Weights of a small GPT-style language model, trained from scratch on English Wikipedia.
Training: a variant of SOAP for these matrices, 285M tokens, 4688 steps.
Each number is 128 + 24 x the weight over its row's rms, rounded and kept within 0 to 255. Layers, rows and columns count from 0. The size above them is the row's rms in percent of the matrix's.

# layer 5 MLP down (transposed), 2048x384, rms 0.0913, rows 890-913, columns 288-383
size [ 99  99 105  98 103  96  97 102 101  99 100 102 102 112 108 100 107 101  99 105 106  96 102 105]
[[167  70 138 119 137 148 104 126 139 106 143 101 111 125 129 133 152 132 132 118 151 129  90 110 120 150 128 175 157 156 120 106 137 166 139 128 115 144 158 101 134 119 122 101 128 146  99  59 124 164 155 141  97 133 115 160 147 121 146 133 139 111 109 153 104 112 168  99 104  80 134 106 155 106 103 143 117 119 113 107 151  88 157 124 112 156 138 145 137 156 100 111 107 104 143 136]
 [115 158 144 177 123 116 113 165 142 144 132 107 133 131 105 139 149 136 104 104 127 124  85 153 113 118 187 141 127 108 107 131 120 118 183 162 133 119 145 131  97 100 123 141 119 134 125 116 145 103 145 119 177  84 131 101 111 113 136 140  85 171 100  83 105 100 106 144 152  92 140 100 146 128 102 163 106 121 114 121 149 175 115 141 121 105 138 170 142 121 144 115 138 160 114 105]
 [142 133 133 119 140 155 104 138 135 116 140 114 152 119 164 123 138 157 139 142 158  91 115 132 137  87 167 147 101  88 136 160 154 158 125 102 160 110 178 120 131 113 120 156 124 139 140 126 116 133 181  95 143 169 129 144 127 133 101 141 139 154 110 125 142 158 113 145 120 151 143 128 134  83 129  94 102 127 121 125 107 174  92 121 136 178 135 111 165 132 152 154 109 136 110 127]
 [105 112 126 114 139 111 116 123 153 134 124 171 130 101  93 147 113 116 135 115 174  97 144 125 164 117 155 174 109 124 141 156 131 104 179 106  90 162 115  92  96 101 129 114 116  58  93 117 128 124 120 133 104 139 146 132 120 122 150 105 156 111 128 125 108 120 101 131  88 144 126 104 174 142 137 159 129 144 105 127 107 136 150 114 121 166 131 118  91 141  86 155 141  98 119  86]
 [ 91 145  74 162 122 132 128 132 136 138 129 164 116 128  92 113 109 123 151 112 128 130 118 152 154 162 107 140 151 119 172  81 165 114 156 152 135 113 118 141 121  99 161 161 122 109 105 104 108 152 125 104 128 164 136 147 187 119 113 150  68  86 127 128 128 138 115 153 150 114 165 138 153 120 140 100 104 111 111 100 132 137 106 126 109 150 102 138 108 135  99  91 169  96 126 133]
 [114  98 125 182 118 122 149 144 124 144 123 111 171 150 111 134 114 131 133 110 132 113 167 100 173 159 152 128 123 136 174 122 117 121 141  90 136 129  94 158  91 132 145 134  87 165 148 165 136 155 128 138 128 150 131 129 146 119 118 104 119 105  93 142 135 119 110  84 145 172 159 126 128 171 149 110 117 134 140 104  84 112 163 171 143  89 140 109 155  93 161 110 154 106  93 131]
 [120 104 141 147 121 106 135 150 148 110 124 111 154 153 116  98 136  95 144 125 115 113 139 100 113 115 193  98 129  84 137  92 158 149 148 129 175 119  96 125 112 139 118 145 145 100  83 141 126 164 138 133 123 102 133 110 116 167 139 133 113 133 101 142 157 114 111  86 163 108 146 138 113 143 112  90 109 154 143 160 117  84 156 103  95 106 119 147 119 134 104 108 137 121 151 160]
 [154 160 156  90 127 150 109 159 141 107 158 163 118 146 121 131 159 114  99 155 165 148  90 127 134 124 151 152 128 121 153  97 116 153  94 143 139 117 147 117 146 152 135 140 138 135 147 151 155 114 150  67  88 136 134 115 141 132 108  79 124 160 164 156 114 121  94 118 138 141  87 147 136 114 127 113 165 118  77 159 109 116 182  98 129 111 144 147 127 149 114  71 100 153 125 152]
 [124  96 107 149 161 154 151 113 128 101 121 103 135 147  89 109  79 158 115 174  87  99 150 154  81 134 182 145 145 133 141 160 106 117 114  93 121 128 125 110 134  61 172 129 137 148 119 119 135 149 129 133 143 132 147 111 149 108 157 130 146 137 149 162 162 111  74 115 101 156 117 143 173 130 120 161 156 132 150  65 173 122 131  87 121 129 139 164  77 163 166 124  73 124 137 140]
 [144 149 107 154 143 161 127 164 160 145 145 154 124  89 126 111 134 135 114  74 100  63 143  92  72 134 143 131 126 149 130 153 122 123 140 138 147 117 130 138 122 115  99 110 112 115 118 149 111 147 112 158 127 117 120  98 158 111 111 125 100  72 111 134 133 127 108 162 127 153 105 132 169 144 112 155 123 166 149 155 122  88 179  99 143 104 117 148  80 140 154 129 128 132 118 167]
 [102 121 142 159 107 134 125 108 112 118 137 130 104 126  82 109 146  92  96 165 174 114 125 156  84 160 142 149 139  92  85 121 119 124 124  71 120 137 178 133 100 131 165 135 101 157 161 172 142 126  85 123 118 135 121 122 142 174 126 103 100 147 110 144 137 125 133 139 145 137 124  89 159 133 140 125 132 121 151 129 148 121 134 110 117 167 130 144 132  91 165  78 113 116 107 113]
 [141 120 120 158 137  84  82 137 100 133 171 121 141 149 149 119 150  98 163 111 110 156 118 185 150 116 122 119 114 126 103 141 125 170 105 118 100 127 114 135 108 101  95 106 156 163 130 128 103 123 101 149 117 117 122 136 139 121 157 115 153 148  65 129 150 125 120 147 147 119  85  97 138 132 123 140 122  97 139 128 151 157 116 108 151 133 134  81  57 122  92 145 105 137 128 140]
 [ 95 100 118 148 128  89 119 138 156 128 156 125 129 120 154 149 138 136 159 128 107 145 103 170 137 115 162  62 166 143 105 137  78 124 129  92 130 102 109 125 130 103 145 170 132 143  95 121 100 153 148 117 169 167 111 135 137  88 127  88 119 143 133 127 145 139 122 142 121 149 117 168 125 124 125 114 115 142 125 131 164 132 115 134 143 120 107 111 129 175 146 129 178 121 122 119]
 [145 177 168 158 167 131 141 114  83 139 138 155 178 155 127 122 116 171 116 117 130 115 106 159 141 137 141 126 118 101 121  95 137 139 126 127 119 133 131 135  87  89 142 107 177 144  94 124 159  85 125 127 139 125 140 143 131 105 120 155 136 109 132 182 130 168 132 139 127 162 138  93 130 122 123 133 126  97 106  82 120  98 109 144 122  88 107 108 117 113 137 143 139 152 120 184]
 [102 142 117 104 172 137 200 142 166 131  97 137 134 153 142 128  89  94 103 123 112  90 131 105 170  95 143 120 135  88 163 179 132 139  90 142 107 128 133 101 148 118 125 114 118 155 114 152 118 109 143 118 115 149 148 140 126 143 118 129 117  98 116 142  98 155  78 112  94 153 144 107  75  78 115 162 144 141  78 140 109 148 153 121 112 141  99 176 124 148 128 115 103 112 130 116]
 [120 130 120  95 138  85 140  94  82 130 123 149 138  55 149  98 148 146 144 133 128 174 168 168 142 154 126 135 129 145 140 111 153 129 162 150 152 139 149 146 150 154 124 144 119 121 104 114 132  89 121 159 150 114 117  86 135 118 134 173 120 139 118 105 152 116 130  96  95 186 125 153 116 134 190 106 150 116 146 143 127 130 146 152 132 136 106 106 131 115 126 168 134 118 148 103]
 [121 135 123 142 138  89 168 126 156 124 128 140 114 162 139 119 136 124 142 147 142 123 102 126 113 134 135 110 131 120 139 154 104 102 116 103 111 132  88 118 159 121 134 123 133 160 156 122 117  88 161 142 127 150 128  89  96  81  80 145 163 127 126 122 169 148 115  65 131 142 161 150 143  97 162 126 113  99 148 120 122 113 121 139 146 128 118 184 163 139 128 131 149 145 106 126]
 [143  79 125 120  95 105 129 127 124 153 124 124 150 149 144 128 122 120  81 134  96 108 112  97 137 122 121 146 100  92 159 117 127 131 148  77 103  78 131 128 114 143 126 133 121 149 115 134 112 119 134 106 161 115  99 151 117 176 147 128 151 140 108 109 156 155 104 156 119  78 165 143 111 156 132 136  96 128 176 124 167  90 119 115 162 117 128 104 134 150 131 117 136 118 143 151]
 [134 116 104 101 154 113 128 141 114  97 133 109 120 143 152 125 117 109 102 160 113 133 126  81  92  99 107 104 113  91  75  83 129  87 151  96 162 185 122 103 161 149 155 157 135 110 132 159 157  80 141 138 171 176 166 179  99  98 145 134 129 151 146 113 122 122 115 104 145 147 140 105 189 127 165 141 130 112 140 117  96 155 114 152 116 134 129 154 160 137 141 181 133 112 136 109]
 [ 90 151 131 125 182 119 114  96 166 140 128 142 179 129 121 125 117 142 127  91 122 147  83 111 135 136 143 127 133 212 123 128 107 109 151 138 160 163 127 107 106 112 144 117 100 100 124 118 111  96  84 143 153 114 113 147 112 136 117 151  98 120  61 134  79 130 125 154 108 110 196 156 113 134 134 127 126 123 161 146  76 118 111 170 104 117  90 120  81 180 124 115 110 137 114 155]
 [101  93  93 121 139 119 107 107  94 172 123  74 115 107 134 114 134 123 132 143 127  94 103 125  94 166 105 163  66 121 153 120 118 126 128 147 160 105 127 143 138 131 142 140 130 128 104 118 163 152 112 151 142 148 120 136 115 128 157 146 145 184 134 166 119 140 151 133 105 148 121  96 171  99 108 157 123 129 142 132 108 149 128 121 122 158 123  83  71 135 123 145 132 119 177 176]
 [142 128  92  82  81 133  90 144 142 113 124 115 112 116 100 137 128  97 140 146 113 116 157 136 143 155 144 112 135 153 137 108 118 142 149 179 118 100 128 110 112 168 150  81 155  95 106 121 106 124 143 129 156 144 106 171 154 116 167 138 167 115 127  77 149 175 165 129  98 143 118 125 138 134 134  95 133 122 140 129  99 124 112 134 116 135  97 111 118 136 124  80 117 113 136 139]
 [131 104 101 115 155 134 113 128 130 147 100  99 112 163 148 108 143 140 117 125 127 137 113 156  96 113 124 131 126 147 134 135 110 120 123  69 138 124 132 140 100 112 130 137 134 142 129 178 112 149 123 140 167 105 120 135 107 147 102 130 137 159 142 134 139 108 165 133 119 125 145 140 200  90 101  89  95 133 170 166 157 112 124 134 108 136 143 137  86 124 148 146 174 170 164 106]
 [108 119 129 117 174 151  85 124 151 136 147 133 126 160 117 126 138 130 134 118 104 177 136 130 143 133 128 154 150 137  99 125 152 118 134 124 156 133  88 113 118 109 132 147 145  81 103 142 143 163 161  99 137 128 134 158 109  97 145 126  97 120  92 125 101 130 117 139 132 123  89  99 122 112 121 131 142 127 131 114 128 128 153 139 141 138  91  85 140 120 133 169 148 135 133 158]]
# layer 5 MLP gate, 2048x384, rms 0.0973, rows 891-914, columns 288-383
size [102 105 102 106  90  94 105 101  96  96 103  99 112 113 100 106 102 102 107 104 102 100 110 107]
[[ 91 132 130 119 126 156  95 102 172 119 118 130 107 102 108 142 141 138 109 144 117 118 157 137 151 122 111 116 142 113 140 132 156 146 102 145  96 135 150  89 183 140 154  96 118 101 136 170 169 107 112 121 148 146  88 147 100 148 162  84 119 107 112 146 171 183 138 105  84 104 163 117 111 108 145 127 125 149 114  86  86 114 134 126 141 111  87 139 127 157 129 133 126 103 132 170]
 [111 147 107 165 110  92 114 114  96 106 152 128 120 193 153 130 120  92 152 105 129 104 122 138 107 155 155  72 177 130  73 106 137 120 170 137  80 169 150 160 117 100 144 125 118 109 113 131  81 159 131 107 149 121 132 157 122 141 136 144 152 140 153 140  89  94  95 101 113 109  81 116 119 139 137  94 131 104 105 138 178 147 137 126  62  68  82 124 149 174 137 119 123 156  81 133]
 [103 109 136 125 127 144 167 132 125 121 151 179 127 144 137 140  99 101 165  88 112 109 142 164 147 132 125  97  99  89 154 168 141 143 145 138 136 122 118 131 131 138  93 155 118 118 173 140 132 134 155 133 125 134  94 125 175 160 118 189 120 135 124 116 128 130 152 127 134 127 106 117 127 140 103 143 159 184 123 148 139 148 149 109 121 154 120 148  93 122 130 132 153 109 158 165]
 [110 122 116 131 162 108 112 124 125 135 170 182 129 112 152 118 156 131 105 132 160 125 102 147 109  83 131 153 103 146 133 109 146 138  94 142 120 127 174  75 143 139 145 125 133 178 104  77  96 113 114 140 141 108 128 111 113  85 128  93 156 122 142 131  90  99 154 148 109 110 137 126 143 154 104 146 127 130 101  80 137 103 141 122 134 146  89 137 143 104 163 128 163 137 127 132]
 [ 90 118 137 154 134 143  79 164 139 134 122 165 114 148  94 102 110 110 166 161 193 114 124 100 157 142 103 119 134 111 167 119 151 125 157  94 112 122 122 160  92 150 173  91 146 181 101 154 137 126 121  93 122 130 113 146 118  94 157 136 134 111 130 140 114 133 131 104  86 142 131  96 132 108 127 129  99  76  85 175  79 126 148 141 143 136 141  59 153 119 109 141 132 129 109 124]
 [111 143 119  67 133 124 145 147 128 123  79 118 166 135 124 120 140 138 158 153 102 156 164 137 109 153 134 137 123 110 145 123 148 141 120 133 111 134 145 134 152 131 134 107 130  92 141 122 108  81 110 130 110 161 147 124 128 118 118 108 151  88 135 143 126 105 143 180 198 106 123 129 156 145 133 102 114 101 150  95 113 105 132 169 152 115  84 156  98 111 136 155 150 107 111 176]
 [110 124 167 159 139 101 102 128 166 135 101 135 163  97 108 116 130 148  80 140  74 143 140 117 115 102 179 131 163 128 140 115 133 147  84 132 141 145 136 161 134 120 139 111 167 143  82 139 127 123 139 120 109 123  98 123 145 124 144  93 121 126 125  95 163 160 114 136 112 107 184  96 118 155 121  95 122 120 133 137  77 155 104 115 136 161 127 137 107 127 144 166  86 138  80 191]
 [134 112 121 149 128 155 103 156 124 150 175 178 177  77 107 109 159 136 124 160 146 102 204 121 102 159 132  94 114 105 131 125 113  82 102 162 128 123 132 148 122 141 112 135 100  97 148  73 124 130 153 119 120 129 152  61  94 118 130 141 138 104 118 120 115 121 158 119 157 115 138  98  93 110 137 134  99 110 141 137 118 154 117 143 142  97  93 105 118 120 141 163  88 104 116 131]
 [ 96 125 112 135 146 140 140 129 151 125 119 163 133 112 165 118 129 152 102 123 163 124 114 137 173 165 123 111 113  95 119 157 104 125  91 107 179 123 172 136 131 121 122 173 139  85 120  95 136 137 109 103 107 157 126 141 137 129 168 176 158 135 117 143 153 123 145 117 145 108 145 137 123 131 160 133 103  87 185 123 141 128 140 107 147 161 155 140 113 126  83 140 104 113 122  96]
 [152 144 112 135 156 136 141 121 126  89 125 103 200 142 114 113 136 168 131 137 128 140 145  82  97  99  93 137  93 138 102 109 120 116 148 145 192 140 135 104 104 143 125 111 119 102 155 130 105 117 161  71 136 151 155 145 120 107 131 140 118 137  85 125 132 142 149 116 175 102  73 152 139  77 121 141  85 139 119 143 110 136 102 133 105 118 140 118 114 123 146  97 146 148 101 104]
 [124  89 174  91 116 103 136 139 117 140 120 137 131 102 143 116 142 124 136 108 117 125 133 134 127 148 106  91  83 168 151 188 145 111 102 138 168 145 151  86 156 140 107 118 123 152 122 112  85 110  93 166 122 156 166 102 137 138 139 150 130 147  90 113 122 104 135 105 116  86  63 114 167 112 155 144 130 130 140 115 157 145 135 124 115 145 139 124 125 116  90 154 100 188 141 135]
 [ 74  82 165 133 133 122 140 137 129  88 187 110  98  95 107 143 138  95 125 115 134 174 120 122 128 153 110  99 108  97 111  78  83 159 107 152 138 107 189 146 111  88 113 136 135 153 122 116 162 151 132  85 171  89 125  86 172 131 122 123 163 160 138 122 161 111 167 130 161 145 128 136 110 126 121 130 123 116 159 153 100 101 134 126 134 149 103  95 140  87 167  96 150 138 120  90]
 [114 120 124 151 137 106 151 172 152  37 171  91 146 167 110  89 102 124 142 109  73 126 121 100 147 119 113 112 100 124 158 133 127  98 141 165 169  95 121 127 167 148 131 153 129 130 152 117 129 108 136 117 151 119 197 129 120 140 128 105  99 138 159 155 112 129 119 130 128 147 112 165 111 132 104 159 105 139  92 124 163 141 152 117 145 109 141 150 129 146 110 137  86 110 107 120]
 [151 173 117 109 118 100 119  90 121 102 143 127  74 171 119 109 130 103 133 162 134 129 113 184 144 148 134 176 122 103 113 128 125 100 122 161 123 153 114 168 150 197 101 115 106 117 152  81 123 114 139 121 130 109 174 125 126 147 130 132 122 137 147 148 112 102 114  83  88 103 101 156 131 105 107  86 120 128 127 108 110 131 115 145 159 160 132 130 145 157 123 136 106 122  97 124]
 [135 133 159 150 160  98  87 125 148  85 118 122 128 146 108 157 104 139 152 153 162 118 148 111 185 121 120 112 143 164 103 145 139 177 119  98 170  97 115 152 156 148 131 108 121 122 142 126 137  83 132 107 132 143 106 109  99 137 134  98 124 117 125 136 130 176 153 149 117  79 151 134 129 112 132 125 160 125 120 115 122 144 151 163 181 118 139  62 134 132 108  72 140 140 134 138]
 [120 152  95  68 127  82 111 161 136 164 161 124  66 148 116 116 160 193 122 131 133 142  82 123 105  89 158 148 118 137 129 122 132 125 165 140 142 142 129 117 146 139 134 161 143 132 126  91 172 115 121 137 114 116 132 175 162 123 144  94  72 125 115 119 125 103  93 167 105 158 114 124 119 132 129 136 107  80 104 123 149  96 114 125 127  99 126 124 133 138 108 103 130 172 132 162]
 [132 104 149  95 145 128 127 122 120 143 120 116 114  92 151 125  99 110 105 153 126 129 111 109 122 142 135 111 141  93 142 165 122 146 148 165 122 125  95  84 145 167 166 126 122 108 163 135 161 139 142 125 136 132  90  84 161 141 115  94 100 111 126 177 105 135  63 112 117 145 115 155  97 115 137 147 131  94 142 115 117 151 117 118 170 125  60 122  76 158 134 156 111 144  93 149]
 [ 96 122 171 100 131 117 121 119 136 143  78 134 167 151 126 140 137 150 123 130 126  79 140 153 105  90 116 130 127 130 147 135 151 192  73 114 168  98 113 160 122 102 150 160 125 143 118 126 182 145 140  77  66 127 163 106 180 127 170 128  70 108 155 102 111 122 120  65 137 118  88 142 187 101 131 161 117 122 125 160 149 131  84 112 132 109 142 164 113 154 132 135 147 123 110 151]
 [144 126 159 115 104 161 124 137 143 118 107 149 124 164  93 147 139 128 109 113 127 138 147 131 114 151 137 199 121 131 124 112  58 155 123 132 103  79 109 133  78 125  93 139 133 140 111 104  87 135 124 160 124 144 114 117 101 109 123 159 116 153 145 142 105 134 149 151 145 124 136 114  86  98 156 168 133 144 138 134 136 123 133 115  96 143  96 122 152 172 127 117 120 158 120 128]
 [176  96 154 113 108 144 136 126 130 132  83 117 135 140 112  68 136 127 135 167 159 100 153 119 153 145  86 113 159 134  98  92 110  84 165 144 126 117 122 134 164 144 162 113 162 100 115 129  97 102 138 107 124 125 132 154 101 142 137 105 139 161 168  92  96 152 126 166 137 122 100 152 154 142 146 100 114 129 129 147 152 150 150 135 136  76 163  88  89 144 113 106 119 142 123 136]
 [178 163 118 131 145 113 107 133 111 125 127 111 185 100 102 175 158 131 164 128 141  69 101 110 133 123 138 126 117 129 154 128 168 192 107 121 109 162  66 145  92 138 158 133 168 115 149 130 142 116 144 138 132 120 117 117 137 116 132 135 122 144 132 123 123 167 132 149 151 148 118 170 100 100 142 124 125 127 122 106 150  98 123 109 142 101 118 166 108  99  68 163 112 131 122 132]
 [130 140  89 115 114  85 118 120 144 101 148 134 153 148 133 120 118 148 136 118 122 110 137 130 135 136 181  95 181  98 153  95 115 150 120 117 119  86 135 166 115 157 140 107 133 123 166 107  77 136 125 150 111 122 116 134 139 138 120 150  85 163 166 127 136 119 120 124 124 136 123 122 143 158 147 183  99 146 137 147 138 110 139 125 129 123 133 116 146 124 137 145  80 137 124 127]
 [119 100 109 129  91 115  94 153 125  86 141 119 115 118 169 118 134 111 150 157 114 155 122 149 159 149  95 133 156 133 115 150 140 131 146 150  95 143 131 138 161 131  95 150 165 111 129 103 124 118 168  96 113 112 138 131 117 178  74 153 104  99 125 111 154 131 117  99 154 121  82 163 122 106 119 137 114 184  96 104 128 132 176 129 137 134 150 156 162 121 107 148 107 134 138 125]
 [115 132 145 117 133 208 129 130 124 147 123  73 162 110 114 136 126 106  94 130 123 137 119 117 127 163 162 128 133 100 136 134 111 137 127 154 147 112  99 146 137  99  93 114 120  93 122 133 150  68 154 104  88 178 168 146 102 100 157  86 132 120  84 133  93 103 132 175 115  98 166 147 111 108 145 115 147  91 135 115 101 173 135 119 130 112 120 111 132 162 114 107  72 145 114 137]]
# layer 5 MLP up, 2048x384, rms 0.0959, rows 891-914, columns 288-383
size [ 96 109 105 104  91  95 106 101 101  99 103 106 115 116 102 117 100 100 110 103  95  96 109  99]
[[105 143 140 151 140 102 175 161 147 125 138 137 100 137 107 132  54 138 164 106 155 136 152 101 107  94 111  52 125 134 110 133 144 111 137 125 189 162 138 123 136 114 107 103 133 134 127 166 133 130 161 121 126 140 114 103 132  96 156 136 158 116 164 128 139 117 142 186 134 131 149 143 116  91 140 165  93 131 125 136 153 123 120 119  82 166 115 162 142 118 133 101 130 146 116 117]
 [143  93 106 136 124 129 124 114 143 114 131 144 132  89 160 157 102 145 135 131 161 110 125  82 152  95  96 154  97 124 135 156 118 115 140  92 108 152 169  76 154 113 110 165 133 156 108 130 140 124 162 151 162 137 132 118 159  84 130 144 101 113 124 124 134 130 138 147 124  99 151 133  96  99 159  94  85 137 130 156 103 120 129 134 148 167 138 122 118 150 118 168 138 169 184 126]
 [110 117 128 158  97  73  98 106 144 130 139 105  91 104 137 100 109 142 181 173 135 150 138 135 135 126  73 138 127  91 137 117 113 125 118  77 163 118  71 155 124 127 139 156  82  88 131 165 144 141 164 158 143 165  89 147 156  97 126 158 101 135 131 102 101 123 107 185 143 116 111 106 108 117 115 100 129 172 134 128 110 157 136 134 142 153 123 129 104 122 120 130 144 137 148 101]
 [101 125 165 160 140 137 143 155 144 114 101 118  98  72 136 170 164 162 146 116 128 158 110  96 142 137 111 133 136 143 151 145  81 157 105 159 141 152 170 129 142 109 129 165 156 117 135 111 131 155 157 148 132 137 139 118 147 117 169 123 155 129 129 146 148 150 105 174 137 100 119 119  97 127 165 147 114 122 155 135  82 137 162 116 115 116 137 150 112 164 157 142 129  94 139  64]
 [148 146 128 169 132 133 148 135 152  92 137 131 115 140 141 114 106 120 163 159 110 129 141 152  89 104 123 150 129 137 115 146 150 114 116 123 117 115 111 120 115 145 143 128  88 118 100 165 194 170 131 107 135 147 140 174 122 127 122 122 155 158 110 112 117 115 159  94  54 138 146 162 155 129 104 133 152 112 138 140  87 143 137 105 147 117 172  89 181 105 153 104 156 154 149 124]
 [118 136  86  75 129 152 145 127  90 117 129 145 119 127  98 126 115 167 124 123 140 124 154 139 121 148 164 158 116 107 126 121 104 145 122 112 123 109 176 138 124 118 123 109 148  83 117 137 134  90 135 132 102 110 123 104 140  85  84 115 139 140 111 141  89 132 132 141 128 127 140 136 194 126 145  92 132 120 123  93 119 133 103 136 160 110 119 112  77 128  75 135 137  89 123 169]
 [159 103 107 169 121 111 112 110 106 118 124 143 129 152 149 104 107 148 134 104 172 146 135 157 149 119 124 142 114  96 164 118 138 114 108  89 127 148 114 144 140 156 107 139 167 113 148 105 112 164 137 147  77 148 138 114  93 163 190  93  62 172 101 133  73 140 102 122 109 122 134 113  95 106  93 152 141  75 159  92 108 145  84 129 141 108 159 133  79 185 154 148 123 187 110 114]
 [117 165 143  98 157 119 155 139 114 125  99 126 106 146 198 160 127 103 162  77 123 134  77 139 123 140 138 119 154 157  94  92 143 156 163  88 130 119 167 134 138 141 168 118 140 163 114 179 136  95  94  74 134 110  94 163 125 117 140 119 156 139 137 112 152 125 103 106 140 133 168 171 190 133 149 109 122 127 133 100 158 114 145 138 114 152 133 138 111 147 130 144 109 120  73 160]
 [128 170 124 102 155 118  79 139  88 127 124 142 148  91 152  96 123 108 117 103 158  74 101 148 124 151 147 169 144 123 122 125 125  96 112 113 151 126 104 119  79 150 128  84  93 119 145 157 116 162  91 181  99 169 111 139 116 115 128 116 126 146 129 136 165 102 116 136 121  97 124 166 111  86 114 137 111 130 125 115 143 108 140 143 150 114  88 141 115 152 110 134 138 162 125 115]
 [141 104 131 119 141 139 147 121  89 123 136 133 131 135 138 113 124  93 139 135  83 145 133 134 108 146 202 108 165 153 105 123 118 123 102 150  85 102 133  92 127  94 133 125 130 150 113 109 131 165  86 167 109 140 103 111 164 148 149 124 128 114 137 155 139 111 129 125  93 126 174 104 135 180 127 156 155 134 145 146 150 104 146 148 162  90 146 181 116 113 105 126 128 117 143 161]
 [ 93  89 108 120  96 122 148 134 114 135 132 109 141 132 107 150 145 164 113 130 154 134 123 128 151 102 159 123 118 148 144 134 138 141  84 120 143 149 168 139 159 135 165  98 105 148 135 126 123  93 118 122 115  93 112 126 139 151 111 100 167 180  83 146 140 156 113 139 127 154 108 122 175 106 102 175  96 121 169 129 156 149 146 118  98 115 109 120 162 119 124 131 108 164 150  82]
 [121 124  97 115 149 141 141 158 149 122 160 113 137 104 126 171 122 170 137 130 115 114  90 115 129 139 157  99 142  96 140 165 105  98 157 125  90 159 185 123  92 142 113  99  87 137 147 136  85 155 132 145 144 122 134 131 134 151 136 170 116  85 120 101 152 128 103  74 125 145 161 136 135 140 125 127 118 139 117 131 135 135 153 114 129 133 139 133  95 175 137 126 115 154 116 151]
 [152 139 121 119 126 166 123 113 104 210 126 141 131 144 161 120 120 144 116 137 142 141 113 139 164 100 106 106 142 115  88 132 102 141 114 111 118 133 109 128  96 105 133 134 166 115  76 117 114 130 121 119  78 136 119 140 130  94  94 130 133 137 132 108 154 176 141 109 121 148 132  78 163 113 139 114 113  95  96 124 106 131 107 138 105 123 109 141  96 132  79 104 160 160 125 122]
 [142 151 116 146 144 113 124 109 147 133 114 158 109 162 167 145 123 108 138 149 128 127 155 155 146 149 114 168  99 133 133 162  94  97 127 196 126 156 107 191 142 155  91 138 143 127 105 106 130 116  82 116 107 104 170 126 143 121 100 121 115 138 125 167 106 107 106 115 116 150 137 100  86 144 136 152 122 142 112 155 139 131 107 161 127 136  91 113 145 135 178 138 126 148 139 125]
 [136  97  89 111 119 149 122 143 114 178 140 106 158  90 120  84 135 112 130 112  83 161 161 121  77 129 140 151 106  61 105  95 151 121 138 114 132 162  91 140 126 115 138 126 152  92 106 132 122 156 149 114 133 104 140 103 176 116 134 134 161 131 139 102 116  95 107 127 115 163 151  96 178 133 154 113 100 101 123 150 149 102  96 139 137 125 120 188 112 133 161 170 168 140 113 108]
 [148 159 115 137 154 135 142 105 165 142 134 107 108 119 119 131 142  98 113 103 141  81  93 118 109 158  83  97  85 129 143 132 127 130 136 105 172 129 126 176 127 130  96 158 128 134 121 144 150 111 190 130 118 145 131 150  95 142 100 117 112 158 135 126 131 161 109 102 139 159 153 119 128 141 121 102  89 135 143 107 140 106 120 166 174 154 132 124 141 187 122 111 159 101  85 138]
 [116 130 144 109 118 121 131 137 163 117 106 128  98 152 142 160  84 132 152 104 145 148 117 131 161  89 135 142 129 158  96 109 155 135  80 106 164 120 118 143 130 110  99  83 146 137 110 127  79 170 117 121 139 121 135 144  92 131 127 189 138 147 121 134 152 131 161 129 116 122  99 178 133 171 145 108 124 117  96 103 157 121 125 113 124 143 166 134  75 111 156 110 175 141 146 106]
 [115 111 116 106 164 161 148 117 138 110 128 150 117 126  93 128 138 149 102 108 152 146  76 182 111 112 139 136 155 117 209 135 133 148 137 135 146 145 108 111 114 126 144  88 108 124 124 131 174 131 136 126  83 129  79 108 136 140 135 108 107 111 134 119 134  92 131  97 117 111 127 150 119 126 114 163  87 142  96 143 127  95 148 153 118  99 145 176  78 113 121  97 163 153 136 105]
 [121 124 124 110 145 151 188 131 103 101 155  78 130 131 127 135 102 106  93 118 106  97  95 134 174 160 147  98 179 142 121 127 126 145 137 135  82 161 125 107 151 151 105  94 102  93 149 163 171 111 147 119 131 104 148 105 151 128 101 132 162 164 158 143 116 107 123 125 123 132  97 117 144 132 115 126  95 148 138 112 137 165 150 149 149 146 129 170 118 118 119 140 122 128  81 138]
 [146 149 105 142 130 129 170 111 128 139 134  95 141 128 115 109 128 133 122 124 131  74 140 139 115 115 109  87 121  96 109  92 106 143 162 130  71 121 116 122 111 154 154 143 143  76 100 139 201 110  90 143 117 133 134 142 119  96 111  98 112 165 110 106 117 100 124 134 134 120 102 112 131 112 136 103 137 111 145 111 124 129 159 145 143  81 127 105 129 123  98 107 143 111 141 143]
 [118 122 149 124  98  91 116 142 155 145  96 130 102 142  56 171 126  93 169 142 120 123 133 174 147  97 161 136 134 114 128 124 139 148 111 124  85 119 150 129 117 118 123 100 161  73 157 101 160 106 138 110 164 155 119  81 173 152 151 149 124 177 117 105 104 136 120  83  93 137 152 108 135 142  87 136  74 110 114 129 152 105  99 127 111 144 121 139 123 109 121 136 156 116 124 145]
 [141 136  95 166 167 179 139 124 135 142 118 167 104 102 152 138 148 138 104  98 162 128 167 157 133 118 127 148 147 164 114 155 109 131 155 145  96 149 110 206 123 103 124 106 158 119 113 128 163 119 129 136 127 137 141 132 121 132 146  99 172  83 113  97 150 148 158 113 113  94 144 139 117 120  98  60 102 123 123 113 116 143  81 136  97 134 115 141 116 147 139  93 143  85  99 112]
 [139 117 125 115  88 150 114 124  75  95 127 155 104 187 113 171 107 161 117 141 137 134  91 159 146 158 124 147 141 124  98 107 130 135 160  93 119 117  81 122  90 121 139  98 165 124 148 110 117 152 150 128 124 136 133 104 112 136 119 112 115 146 125  95 149 151  59 118 145 122 139 100 143 120 118 117  96 144 117 145 106 116 110 143  94 114 115 116 118 119 121 141 131 146 142 131]
 [129 177 152 136 111 136 119 114 146  89 139 118 128  97 145 158 109 122 121 121 112 124 145  87 109 109 103 140 154  87 156 163  88 132 129 140 138 154 137 112 125 144  89 109  92 128 158 127 104 103 123 113 130 172 160 139 132 116 180 145 135 161 109 121 130  96 147 129 120 122 121 141 137 121 170 121 160 117 130 130 117 119 113 113 117 113 114 141 130 181 127 106 133 180  88  90]]